Weights of a small transformer language model: vocabulary 8192.
Each number is 500 + 25 x the weight over its row's rms, rounded and kept within 0 to 999. Layers, rows and columns count from 0. Numbers have three digits each. The size before them is the row's rms in percent of the matrix's.

# layer 4 MLP down (transposed), 512x192, rms 0.0729, rows 12-34, columns 96-191
100:508543523485513501497482482528511511474500517512535509491473494511497532506530463477525499494511494523510496473496552494544526481507507462526525488524453489491503485515486469489555512489503478498572471482526549561496519475479491495470498533507499464467512470480528496494515545533522528499
099:476529455494504477502492524519530524480500487541506530496529492499478464524504548520518534493514487483534472517525567480518483526494478479500518504545517521491510510472534525493492483451520504533524515496482470467495497513465441506483469523499454516509472471533490491476477509516502503483
101:488502514499548555518479480485524498476484503508482478480515493528477454470497529523486480451501492512482548502499484529439506519503515516532509509478503547497478567499456503525501468479516494551469510431458501480521513474499504521488509507506500484527470496491495508514493506477521512466
085:461486505520519521512425531477460519496507460491510470542500512539550526522501461530514494509499524499514536451498529507480516535456496465508531485495499480509447488521484514507487510507524454494485543510515498531480535515531532500538533510542508500521486532470493526473513509498539517483
111:453487489462507515519497518524470502541521488487512529472455480516506458495498492487492483493527495468513458474499480515526509504520550459553468489469474487485497533496511477475516499490476506468513486489517505517475475495470503506508523505506491534514472496494479533443453538461449451448
090:467510521444477476479530521508492546541514542513508480508510499468507500472438490506513563491514470465544501517547483468479504492473460506483516446506521518506503510512497499480455480532505534493506462503479518498533501493471486463497538503509524453551514520487482518495485525426504543516
090:471521491496478514489492473504512528473538489498507490495493524486503548507494522516500510503465497505526546514572451446552490491463515482463496445529488489554444487473469526468509508491490489558514517479511496491508498501500495535507486515463476483522532499471472527471523502507469496497
098:541502487534507488500484482498522511505504552475520528496467523544461497460495468502511484482465478497477539514510490496507509535518536504513420480498523489498496551531486504505555511514526537490460486475505476604509523460487513507504504520555460539478482490501500485504520502554496474533
093:512526475491481455503514483512494567486505524491505514527466502452541498508499449493461489491471488500481510506522511556476529460507494482462522477488506490481463490474521516454543469487546478491490500521506479549481479500535510494482472458507502480487476504506494569546492520490501486496
099:537538526507532462480538499521504525544457542490496453463517535495465497488552484465508538555521490507520512501486509471453469510507462493486506486494475516503525476468517477485499527500499510515483463455507475543484510484506535490474515465521538481503475490508516477485500473448506504491
099:461529494528507521492478457493545494517483490460510534505497540508453483512468517460560473521506487485480495509517487521475506510498473555488501505475484506530562496441512532499470469503475489497479542491491537502493553475472472476487496528505515531493475485527452500500526481485531484493
100:504501512479452464506497539501554530483489519535502489508495506555482504517494462475521500485535483461531500509474526482499461480517515519437498454472501515523540531528483488522541466499521496517503456520460475501503455493490520466506466476432498516538507497495496454494493518517473462482
091:490523511510502478524494473515500475495521501497484560520533535497512539505505505493520513490499519500533479514455521526473468513503488467498460504517515491512513511448478506559487487512474504514540524549492511515474529543496527469503460439494507521479496543474475521474505489476440504476
105:466454510536489504511466525462513486489488523546501514474473506513476458502461517508510561524479492517520508517561472456539498595498490449453519493474506440511477458505514505487525503538514491498550478456495509528488497525533502498466501474487503519536523509476473518523509493525496487529
100:478507467473551546478488490512482516464460512528498525473525451473506504491512447476468481493499513500490477553495492509487495510440503496546499497498501485526495508504480518529479495470516527500535484446497471493517511517493445515471500525482494522525470503471504521505496465504507549500
101:511511466526466535500504545464488476519507470500488522538536528495464490502459488487517494497489525519513461494489459526502485515524524501527514540482470498564534494515504470550544492532531517511462462517507467534471523478486457487471485512498491496459509497523514561489477543467492484486
094:405493478520511497527515502509507485517523519500497533506453444463492492508484496468488507479521512488497533531463507456504507498472528472503509532490494509504514536527521495478509445472485473529532497514499514510494539493508510498499450526511488515505489475511469489466561552535494494508
101:502529506528496484503457506498525514562476524500520498526550494505493499470509476522437472483488485477501465493505460540464503482516450521544477488506533513500502478491544527478505461544520512493472544556479465483513524494511475526485475486470504483509497561454484495496556489484447487548
102:493534483494500491481464505501505529502464490492526518525511489465530501469482529478512522504546487525510525523504536519506466533512501507525536496491479522510498472462490490533466557487528500514478460524472497482505497500553478528530475515569513489450523527526527522497461522493498510427
107:544483504514515463497552532489508502523519529479496499439521507482464474534533464467485517519492494515554498512442485498478498515503492487485525503525435476523476510499454475523542499523486510547467477486476533472522488476461545528512486460499519450509493485513496480493491516496493508482
105:480488498519480496517493483469475509452501493505512515461483498511567497484502503525510497520483461507521452465505493477495501494529541494487492523556474488504533490493514504471507540493476511502544469478518460490502474492532433499488464477530458439498484523510485547487495553538482517526
106:521508489561504463514477508472520463432515517520500494503496504513514540489530484488481463502472527461495488535465488494500500503506484465550505510506483464505512449477486525520521536551514501481519522487489511497470540523540488527520507501494497496503511464506451535499525485500501488547
100:512506507524496529496474516480511524541527517539514493512533475481521458488474515497501533477509489496555480517504495481495506520512478475483500550475463503465470558513495510497496464497522497468553513499487496509483477505501517542508541496476507471504494488514469557468495478478516517456
# layer 4 MLP gate, 512x192, rms 0.0859, rows 13-35, columns 96-191
091:502497525481508482483477535502498487498540488497521468469463461489506503478449508510530574479534516490496543503497527492485523472545514540519504518455554498462501530556538547505493481496520529511485492508506500472521505551477526510528579516485509532511485505469535514496496509524525516520
105:394488531522464504498500465466512505547506491448529493479501519560512477480466522528491497518507531563518494517482495523540525550472441489482453462503504478540472531533508499490491527513504476511512504470458549504511489468494465488498502487491517522489530512490464511490476497479539481485
072:511488479519511529526507585506485523492501511483533500498514482515511538494529480491433506518483454535479503501470456507495513483513503543521470492494460523481502520445530498518478519487502516511477531535532509497499511504491491510516504512492509508496545469471465532505495481494523519455
110:524435506473514466480474516559483524509517490505565481501486525531510484492506532489459492520485536494525505525502494544516519499484471489483452487535484501509509510494475488471490476499492476491483526492481529476538511463461513484516549485471525467476500479527481516459482475512471490508
097:493453500518511489489539456546492461504501525521520493463490492529498493479501509495499513462461476495551488486496509501512480466509459516446535496439499502497473465507524493500507501546481513511494487466482552485540507463456569497516539479504479466482536491519494534513519493540506482524
091:452533495527527484523509526555514555490512510488545511554488491492465502478525534522534512479428502518514450517484527461491504527468484521516492464506492554519494508489511496469544498483519515519510491479501514523503518498541533500526513502466491489479519482519523471478531504517473505526
102:527500466533490506496503449491460488517477466525539528492509465466542500544509509494494534482522475491525551468509499509511509479482507532510517523530480488500470474512460489468494476515505427493491470517523505500531503506514499482501521497485498514493540538522496495560481510477478505496
089:497440524480512492529467530524511470527485502485513498507495442498532506532501532520533510509481450441524489542510472499515491490462497484516486520468452536524527483518444496511512505501491555477498540509471557508524502479472546508485480518501506488494520539512512463443477489513499500478
098:497497461514485477535451514481483493531487487489495512480446486489517458504490542520499484551510485474499519442588482515528528494491465510506554489490481533518496515505489518491514463506537517439575483543533518497537518463486472461468479523493498511510512496503502510495470498511498546499
092:512489485526509510524509473542493510491512518507451445496520464481541503517527524480469496494479477471502479473479499481543490448477509506517502508515531537486479501523474479497524502504522516520528469526494470496522466514527554538546549509469518480515523525489490471530457487498485487533
101:510534493526472513521487501524487468517512475483533477433516479501539531501494516495464539531511502504504487503523497495465456482500522476499509569482497485504465531507487541551549516519494502531507465497491515493476483475532510523518537495480485442502523524508494488518518502491520497494
096:480500476475522522487478478540507536516507512485493505510525510479458518514516516517516473453516478510497489472492524558527493485483495492550480500496536499509505536500506541512542553483510547482482546528446516522486519524512502479525532465494480523497529497512475497502528522494511483471
098:466517493504495549498476518462512540456479494498510482520481528522512562541516488478492521504522536519485494502510493495530483487441479525507494552488511472524522525492499526522517496472500482524477497509474539488507466532495479510543508520562478479426487561506488469496488506531499480502
106:470520488540510478488496464541510479486471461513487461525511463497511490520536474469470490488510474508486479533501498470498453531512532445536505440465513496474498479479533514492473549475509537533525510495500468460508465521495495477469509522459536512484476495499492540492541467540505551524
103:509515562482490510525489502493484469489521518439523502461477507488478528505523507506450500524490531530496486446467498518519521537498473460500517490491481504530503495506502505511526500552469549462513535464481526510495522452531486533464504500465513470482479507475503502491497501514538452544
088:534510578511494495507491486512502487531494473539504512500474529470495502463494508486490488481502510500505494515506482517468516513489544492472472523542543492441479532508487514522494465465457482474492491507500499498489496510484489504510494553547480519536501457505518487502465517533517472475
098:479516525530465503526508504529550494455454485536506483487518499560516488475476520502537480515478494518518538467526520475518478483532538488489494519540461500470494474464487501526502518517502483500506518505515468480522492499471501503486482455527495510504490535507543470515504530493496484535
100:515513481477484470477475441528473518511487497478541508518485501496535513537519494507465528508490471477508512557507491488488495483541513469535535470485506518541499544483496496536478501578500510459503509495515453514496476482507536512509476511482532504440509501493495490501496490496478490520
106:519510540529483510488482501507482501482492485518517503485488548497500490504489517525534484517487522486489486531505494505473525507554521486516522486489501510494532472481472567491497534481499530514507512495485466516480491521471519492470565493500474432421491530505468479446523479478520534538
109:517462494489486505516483464445496519473503507528463495508519506525466497550516498491499479489521514530507465529503504516494474493474465469499502457540478482541510512505511532517494531544518479498492480467480475499472453506534486551518482525501495491484564519506537501501474509476510518486
106:444486506533480496551494489494517472498499468518525502501506423499513508505502495494498479505490535506469537471485513499512492522515522466521505529550466460487487463504485533499484496503498528529455480481538464509462491462467491490465535521474525487477508508499473543507525499464563546463
094:488452470508499466508530539478516498512483475458485507513490535507499501526489508489517444513473519510516501495501493488467500504493502457527510517520560508501480499485491530505492496513524516486489519519512515526465488467473493481494507519505512479466555486484494419467434525485470468498
093:550479502487544486460497425505517529527545492458483503485495467477488493549490471475524500506513478520491513568501490497523477482515525513497505464517506504457468489536480502498438482548493513514483490486557479477508508477510511462490539510441520502453470492507484537503510508459456506483
# layer 4 MLP up, 512x192, rms 0.0874, rows 13-34, columns 96-191
095:512496495491526540505505447473480481538491531429491496509500526492537492496531455473508454505503476497477513476457448505485502485513498504427491484447490517545466517524493496512542494553442513451505510508543542511495507505513522523472490479497492493471540509479505526507537506485495499478
103:531494526549493484505472551491484490546495546517528498529517470479501515507522510489503533501534494483474470531518508537497509464561485525520529513526499480469519472491518541487453452494490557452557481503489488509489520489520482511540488480477483524473538492483538509469471474551573504505
088:522540482481514528499464500470463514470489498542464478516499529507541491526503427517513517502498511496506485517521507565490484517499464509534533521451502537515478484516518498530520507498490512463528485522526471497510534451476496491533539516511448512468525423475514539511497512484502501491
114:500490501509527525566529475490517535539472503514480522476459456503510544524515523521524487499517473479503524472494497494490524548569468535526477528489484452492509510516549521485485503472527512482524534511533501551479483521530532495508508442517503498531541496499526497499476493484456433476
084:486479430459531482508456491504500517459484467484508497496499459527495513505545511474512477516515508483439504516465519504499484498478534471533486486474475446544504533531532500474510499441509474502495529508490467479466511534526492465537491509524482519519494500535488507519465476489498471455
092:519467475476503481550511533493514510485503448541469482496494477527532512507485513504521502475537527462513451491516529535529490506528464500537505511479515474485516519518498497487499502486506529489480504540471457511484554503465483513495555457520573445518535443501485497556495482514547507545
098:529502499537499477507539504541489504450514486508514473483490477489570523492557488544499502523483502472517522482480505454521502458493491499492548501541526516484491479520527531482455499524481481515498472489535501440518491485482519476458498505507539491523532522538526534530479515510445504507
095:501544496505514511486608460473476481482505467522524501491493512519518529479475494481472496502514492509462501462507523440501478526499484558494520494498521483464517491511520503488471533570484502522509501507538488470487469519489513506568536513506513522525492539450495521554468498499497500534
097:479534540499487511501459547523508492479515507467522485512532463509412500484505530514482470542491494542466511495501469508459534509512508483454462501513519516495503478499495518487487501469494494504414533502532480495485470496487526499482499520494496491492520465516513490516467495489473465423
091:524513492519528516504499516543494472482487512516486474502470551498544538496488506498471484521499443544497503515499492468511532474467463508506491512469486526528453507499501449465523475516509553509545445528524457512501481493540498492515502463505495489527525512499530528505444476486536489446
096:496471495501540518457470478489520489469523502485526532464504501526483524474500496487497507456476490473479480493516504480523502465524469501505458520486494530507509450486518520510490506517502534491504543504484484468472517518458512524572532498504473452478451509491515485501488477493505489461
099:520496510568527492542543546464479508488484450498518477460524483469491501523502511488472488545536475519505524488505458486495435533504514504486488511515456475542500505486494439502512502504472522488474542441505477560498504479496522531469479505488480492509509498514504516503441532444523478491
106:510517494482483501531500501482530551521484477511463484494463502525554525499498474502520491497544515498502491479485493522527475484478492522521523544501494494481478508428519532531505465494435495529484544487501524513523471552471491524502496521523456458519514510494497447482487505519480482524
100:527509497489490506469504514509541516491504557512488531468484485523460493470457491539479527498521524495504528493473491461474510471481480524526468553544440517505506454494468471499523495503489523484468472487485527550501522488520485512501488493515504464461505543449490463510474499485531491497
103:532471526510470518474511502467480537518483516528465494489483496479496458494487490468476464525494522469482484503527541500458458500495488509476470495526527465515507503461499470464512519469516519490506466479465508531515465530508473472531473543487473540525502528532514483495513519555457525515
093:494471510490486507451532466525504497526475505514489540497491524487485494467505490498510482466479526504490489513532478510514526540490519468528516525469485458482501468507549522531516504519482478485509459483502509524472487481527503499522463545512482510474519494500470478464492488458479477488
098:490483518510528467507523500522529512536495471482579454504478432466485481476504472541517472496481509505547515484512469491545531458507487500462485495503488503462477503481500492498474481522512505493487507521507511491487523541502450485491501508507505463511486511505495501486531504502522498529
101:530489523516511528534523572462504502504483501503494461482500513467465517498467525503494485506514489506484499453495485522522499552488449495490530530520495484468498487498508488515518501481479452571487431516519521476490569510488449516472498492536462479545491483484461475494513502504500508496
098:493514515481509477518491484559512493529471499460467459530526510472467529533514473526470497511507494527553469502519525437510471498559525478475515520474494493472523514509477522527513539531515548493472540474490465501496484515469516554512471516532546489477517491510531443469509482499519526508
102:474491504483500563492508508455510507516475511487499495507507513489510482549503492517514540493540516476467494500495519494542473546527480489553511446495501448519521498485500526502510476477516446462469559478445519511501480509482488554500458523536532519507475563496492485499482461452526482495
105:505516535518499500489514487494483476477494527482491504500463510472513531504524477505477501524518491500518537513466475505498477530476504521495558533496521565491529539487497511540504541503483482466528504484474512504510513545521459499476475479523462530472514535506508517508489492537466454482
102:513491510485521505518478483498527511488510521460473518485515510477507536494492482493449497484513519467512495464479491523455549490517462528539536465501514482522514452525462495502510530469475498479479489511503508523478508498527478492511492491484482475555478489457463463506505490505500474509